Weights of a small GPT-style language model, trained from scratch on English Wikipedia: LayerNorm before each block, no biases in attention or MLP.
Each number is 50 + 12 x the weight over its row's rms, rounded and kept within 0 to 99. Layers, rows and columns count from 0. The size before them is the row's rms in percent of the matrix's.

# up: layer 10 MLP up, 2560x640, rms 0.0997, rows 1625-1637, columns 0-127
# down: layer 10 MLP down (transposed), 2560x640, rms 0.106, rows 1625-1636, columns 0-127
up1625 100:57 31 48 68 66 43 39 60 43 47 45 48 33 41 54 73 37 48 73 57 48 48 56 59 81 49 82 50 51 36 47 37 46 42 65 57 76 55 35 50 50 52 51 48 27 61 53 49 55 43 64 54 60 42 53 58 59 59 39 47 74 49 32 36 61 52 34 57 45 43 45 38 37 65 70 46 51 36 54 58 57 56 51 58 62 28 58 56 51 49 46 45 42 50 48 46 54 65 43 53 37 73 31 62 19 72 47 49 51 69 56 54 70 69 41 43 57 35 44 48 37 66 64 65 38 54 53 44
down1625 095:61 57 33 53 48 31 39 62 51 49 43 38 76 41 42 45 45 52 61 57 42 48 32 25 50 61 56 47 39 57 53 39 35 61 80 46 59 44 38 72 59 56 42 80 33 57 28 60 50 49 40 48 43 47 60 79 36 71 51 37 57 42 41 58 37 31 57 49 60 41 58 58 67 49 33 66 43 45 27 34 44 49 50 49 46 47 53 39 53 62 54 48 43 50 38 66 65 58 62 34 40 47 74 48 63 42 45 63 64 39 43 45 87 66 74 49 30 38 63 43 75 64 39 61 77 52 48 49
up1626 097:52 34 45 28 55 65 39 34 46 68 60 26 29 41 42 55 62 69 66 51 66 35 58 64 72 42 35 36 49 69 48 51 46 33 46 41 33 56 54 44 47 61 31 46 58 39 85 52 47 65 46 26 51 57 45 54 39 21 39 48 68 58 48 49 68 35 33 49 64 49 63 48 52 60 50 36 55 41 51 61 71 52 68 56 54 55 45 52 34 46 39 45 68 51 08 45 59 71 52 57 47 38 58 43 81 55 61 51 35 49 41 40 44 45 44 63 42 49 47 63 40 49 45 36 59 47 35 63
down1626 098:43 48 49 47 41 56 28 26 43 28 42 58 48 61 40 47 60 35 57 44 45 43 39 72 45 24 63 44 52 63 61 66 47 79 53 54 49 41 48 69 46 46 31 58 43 47 54 52 56 61 51 41 63 55 42 62 57 59 44 59 47 50 59 51 52 51 54 49 41 55 41 44 62 34 50 39 42 55 55 56 46 66 55 57 56 49 38 49 55 50 60 46 51 54 36 63 23 45 33 49 66 47 49 55 55 62 62 36 47 48 71 45 52 44 73 63 53 59 67 48 55 48 32 44 59 32 43 49
up1627 103:49 60 50 28 57 68 69 62 62 46 53 35 53 58 41 50 75 45 40 45 64 59 51 52 54 43 32 53 48 54 57 42 44 36 62 26 54 59 58 44 56 29 35 49 52 45 66 66 65 55 47 55 61 54 44 61 44 72 45 75 67 39 51 58 49 27 34 54 55 39 40 39 42 50 41 45 71 78 44 39 26 45 52 39 61 48 38 50 38 62 45 53 82 34 40 55 27 53 60 42 27 40 45 50 40 41 59 51 60 42 61 60 67 49 28 47 46 67 35 44 46 50 38 41 63 51 40 53
down1627 097:42 63 58 31 49 75 34 66 42 59 45 50 38 60 55 25 40 29 33 37 46 43 33 49 66 51 48 36 37 36 59 25 65 52 28 38 58 50 61 47 56 47 25 57 36 57 29 63 42 43 53 53 52 80 67 46 43 70 35 61 51 43 46 43 40 53 45 43 44 17 44 38 47 52 25 53 45 62 62 67 46 35 31 35 74 61 50 58 43 46 51 39 73 53 38 48 61 56 51 27 58 60 27 57 52 57 45 54 61 42 56 38 19 53 47 68 57 45 46 57 62 66 47 36 62 39 50 41
up1628 105:47 55 57 37 46 39 47 66 42 67 38 36 47 56 60 41 38 57 46 36 49 62 44 38 59 68 42 63 43 62 51 55 58 46 43 47 45 63 37 50 30 47 36 49 31 46 69 46 58 53 38 39 53 34 63 37 66 57 33 27 27 50 48 46 21 35 58 27 50 57 33 39 63 49 41 54 26 57 52 56 37 36 60 48 38 62 42 55 46 52 28 60 59 51 49 48 61 54 72 67 36 49 30 54 66 50 36 51 52 53 61 56 38 50 50 44 57 67 60 65 32 44 71 62 35 68 58 34
down1628 101:56 60 48 47 46 80 47 14 46 46 46 64 50 53 60 43 43 38 33 44 60 69 43 39 48 54 44 35 58 31 62 57 43 54 39 46 46 48 40 51 47 35 76 59 55 44 45 39 48 51 49 34 51 31 42 56 50 49 65 46 50 53 58 40 75 50 42 67 43 51 55 47 49 46 55 45 51 58 71 53 35 51 60 60 58 36 32 48 44 59 48 71 24 39 68 50 54 54 34 16 38 39 44 47 42 37 54 55 39 63 58 37 40 59 49 37 42 40 67 48 68 51 36 73 45 59 44 52
up1629 104:37 49 54 48 40 46 51 50 53 43 36 15 71 51 71 64 46 61 56 37 45 29 43 56 54 44 49 59 70 43 69 35 51 45 58 48 52 54 81 40 38 46 36 42 54 61 58 40 44 50 69 51 51 84 50 41 51 50 64 24 54 43 35 27 32 40 23 75 38 44 54 49 48 68 43 56 42 48 54 59 62 73 49 23 39 54 47 56 40 44 34 46 48 58 37 41 61 52 64 51 41 49 43 33 38 56 41 59 64 30 39 48 47 72 41 41 82 43 55 48 54 32 58 28 60 40 44 59
down1629 097:64 40 55 46 45 30 40 56 57 50 51 41 28 41 47 76 29 42 69 54 44 47 56 44 56 60 46 54 55 55 38 43 46 51 50 40 63 54 48 45 51 61 42 21 49 45 39 42 44 46 46 52 48 46 46 66 58 45 44 51 64 68 59 26 60 31 61 49 60 42 32 52 62 50 45 51 73 55 41 70 53 46 46 44 37 55 33 48 45 49 60 44 43 53 48 59 79 52 48 57 52 64 45 57 43 59 40 38 26 39 60 65 45 58 56 54 52 48 67 47 52 39 24 49 57 63 59 38
up1630 097:68 32 52 49 71 73 52 53 43 46 46 56 31 42 32 58 71 46 58 45 66 49 56 53 60 30 46 55 50 63 59 19 62 60 37 36 85 51 29 61 56 78 47 52 32 70 59 58 48 71 54 55 49 64 34 37 46 39 46 53 49 52 47 64 58 69 42 47 58 51 51 66 46 37 51 70 54 46 54 64 52 46 49 08 54 55 48 54 49 53 50 60 45 46 58 53 64 61 57 38 63 48 51 52 33 63 25 31 52 47 39 51 10 46 46 57 33 54 62 36 71 60 54 46 36 54 34 51
down1630 089:29 40 52 74 36 58 77 43 20 44 68 46 55 53 46 44 68 62 24 41 39 37 53 57 52 51 71 60 53 61 55 53 57 56 42 48 31 84 58 43 41 38 35 52 60 47 35 68 68 46 69 44 57 26 54 31 56 48 67 50 50 56 44 42 60 60 70 36 52 48 25 47 66 48 33 52 57 44 49 71 42 37 67 49 43 44 37 61 49 44 60 40 79 48 54 36 38 48 40 59 25 46 37 54 38 51 59 53 52 39 62 70 33 56 31 53 36 61 59 64 66 67 51 51 46 53 53 38
up1631 104:54 48 39 51 42 41 56 48 53 60 53 64 37 62 45 34 52 64 74 56 34 61 51 68 54 46 47 40 57 45 46 58 33 22 60 35 42 61 55 65 53 64 46 53 41 56 51 58 32 54 48 49 69 48 39 60 29 57 47 33 45 46 53 35 47 51 52 46 57 50 46 42 46 40 51 60 55 49 53 44 62 46 53 43 49 54 85 44 37 37 45 37 37 49 42 68 42 65 22 36 41 47 58 45 35 54 53 46 40 41 34 28 50 61 26 51 64 49 40 41 56 72 37 43 48 52 28 55
down1631 093:81 60 52 68 35 57 63 53 65 52 47 25 40 57 48 54 44 70 69 60 33 40 61 26 54 50 47 68 37 46 51 40 59 49 51 39 47 56 36 43 51 68 41 46 41 64 34 55 33 30 66 41 37 26 50 71 53 45 46 64 45 45 67 48 42 46 48 43 46 64 47 31 53 23 71 57 63 48 66 68 44 38 72 52 46 48 50 57 49 32 36 61 58 31 34 53 31 43 48 35 51 56 47 53 30 58 56 59 48 46 35 45 63 67 62 51 57 56 56 55 41 39 47 67 48 41 54 33
up1632 099:74 19 80 67 38 41 38 41 71 42 50 68 70 53 42 58 55 26 41 57 44 45 34 51 44 43 37 40 31 31 31 76 52 56 34 41 62 73 47 74 44 51 50 59 52 13 67 46 53 47 56 48 50 58 36 36 48 30 67 45 71 50 70 35 44 42 39 43 47 31 46 41 54 52 71 50 43 49 25 49 61 55 33 34 56 50 39 59 61 51 44 56 46 50 49 38 75 68 44 34 40 46 57 57 43 54 55 35 44 45 45 47 31 66 49 71 34 53 58 49 25 57 57 60 39 54 34 54
down1632 098:46 57 46 42 53 63 45 43 33 46 44 37 42 39 44 21 49 46 51 70 38 57 45 56 49 58 68 48 62 67 48 43 57 41 64 48 47 31 52 26 30 39 58 57 59 21 46 58 31 35 48 29 52 62 50 44 62 53 61 36 38 74 39 40 48 42 60 65 56 58 57 47 59 64 49 52 57 30 37 63 50 45 42 44 53 36 58 66 56 34 60 55 52 67 47 70 40 28 39 67 50 46 73 43 39 23 36 65 66 40 59 64 39 29 71 53 48 50 56 32 50 50 54 44 54 45 33 65
up1633 100:46 58 43 56 18 68 44 47 57 52 46 63 57 66 57 41 37 38 45 54 50 34 56 29 61 70 78 57 46 48 49 62 66 31 55 40 39 47 57 54 54 45 46 54 61 52 60 50 44 40 40 53 45 62 33 37 47 65 34 63 76 27 40 63 37 54 52 26 50 29 52 49 22 50 41 64 37 56 66 58 72 33 63 34 43 42 51 45 62 41 21 50 48 45 55 61 45 38 59 59 50 44 37 50 55 46 51 61 45 36 47 35 57 30 52 48 57 60 35 24 27 47 70 60 68 51 42 60
down1633 097:44 41 62 45 57 36 39 46 40 51 46 41 63 53 42 46 55 65 57 60 31 58 59 65 47 72 45 64 44 70 61 65 65 77 55 29 60 51 46 54 24 51 35 49 58 43 62 51 50 44 36 69 43 62 30 71 45 36 50 56 65 57 52 37 38 47 47 41 45 46 67 45 42 26 62 37 58 65 32 66 67 82 27 42 71 48 71 54 57 56 67 61 52 47 56 54 25 59 49 57 54 61 39 31 47 40 44 49 51 68 53 46 63 46 46 48 73 67 49 48 45 38 56 35 43 50 46 46
up1634 105:49 58 53 77 32 61 26 49 42 62 64 42 52 34 53 58 56 39 45 51 40 60 21 31 57 44 41 58 50 64 46 52 44 50 50 50 44 51 46 44 18 36 50 69 52 33 39 52 43 58 51 58 35 63 40 59 55 46 56 51 72 38 35 64 32 51 64 46 51 42 72 46 47 39 57 28 44 45 54 44 62 37 54 52 30 48 63 56 22 43 41 65 38 08 67 52 50 38 45 57 62 55 43 41 38 49 49 58 61 53 47 33 71 36 57 39 54 63 70 39 48 34 45 49 53 56 44 64
down1634 107:47 33 45 51 34 54 42 47 55 68 58 55 50 68 66 56 47 44 59 32 57 47 34 51 59 54 38 54 32 43 24 64 49 51 64 42 60 22 57 54 51 50 62 50 60 36 45 50 52 59 55 61 59 59 38 36 55 56 48 44 40 54 56 47 71 62 23 67 40 61 72 64 58 51 35 53 46 43 37 47 45 46 23 55 51 42 59 58 21 51 69 69 50 26 56 54 53 31 60 63 79 55 70 55 38 51 52 26 47 53 50 50 39 44 58 38 37 56 58 50 57 52 35 46 26 45 41 49
up1635 102:36 49 47 54 62 33 40 46 58 63 48 42 81 67 40 54 33 49 41 44 34 60 40 43 42 41 55 62 34 58 56 56 60 47 44 36 40 65 45 57 54 57 53 82 45 58 54 62 60 49 62 55 60 52 48 30 69 55 68 66 56 53 19 55 57 48 61 49 55 33 58 61 33 60 58 69 51 56 52 25 55 59 36 34 49 39 38 52 46 49 38 31 42 41 26 64 67 64 44 50 37 67 39 41 56 63 37 36 39 45 31 34 57 37 54 37 34 52 60 46 26 59 33 54 45 57 60 58
down1635 107:54 48 36 26 54 39 30 45 41 37 63 39 61 55 43 52 66 34 44 44 34 54 59 56 45 55 19 48 47 42 75 68 64 41 25 58 47 32 43 60 63 35 88 51 39 54 52 45 53 62 69 54 55 59 50 51 69 45 59 26 46 52 52 58 46 66 62 78 42 52 58 71 31 68 33 85 27 50 46 61 32 63 59 44 41 64 48 65 42 89 46 36 27 51 45 67 63 51 50 43 62 65 57 50 58 46 51 49 67 42 63 60 57 66 41 77 48 47 58 39 47 34 33 49 40 68 53 35
up1636 098:56 47 56 18 56 42 88 54 35 54 46 31 36 61 47 47 54 50 63 50 62 54 54 70 34 40 46 47 38 43 46 48 44 60 62 64 48 66 56 67 61 34 42 52 46 63 53 48 60 50 42 32 32 64 45 51 58 54 58 25 34 44 49 55 55 17 53 49 53 41 42 48 25 55 44 52 51 57 46 51 32 44 62 53 63 42 69 53 77 54 41 45 52 40 70 61 46 42 53 19 29 50 57 28 66 54 47 51 37 69 33 50 58 45 56 44 37 52 46 83 43 53 45 52 50 55 55 40
down1636 091:36 77 36 58 39 12 51 55 38 43 54 63 42 62 58 63 46 22 53 50 46 48 35 42 42 42 45 45 67 69 48 49 44 54 51 75 40 40 46 48 48 48 62 47 54 40 31 44 69 59 50 38 62 51 58 47 48 48 48 45 50 34 55 55 51 65 64 57 50 47 68 36 27 29 35 44 34 19 55 44 43 77 50 58 53 62 74 64 28 38 54 36 52 67 64 71 41 32 58 45 56 54 37 41 48 33 42 32 80 49 51 38 53 46 44 49 50 70 60 45 46 33 40 57 21 59 43 52
up1637 101:55 43 45 57 38 31 40 54 43 71 59 31 60 32 56 49 54 63 56 28 43 52 34 55 50 60 39 61 48 39 53 41 56 55 56 44 33 44 52 64 71 36 26 60 26 72 58 61 45 43 57 49 58 45 56 47 57 55 49 38 31 73 73 39 62 51 71 35 42 52 46 57 45 61 35 62 61 44 73 43 44 55 52 49 34 53 43 42 51 55 44 58 37 55 79 37 66 62 37 52 39 44 29 57 39 49 51 45 55 71 56 51 41 57 68 65 49 32 45 58 59 70 56 45 60 66 42 45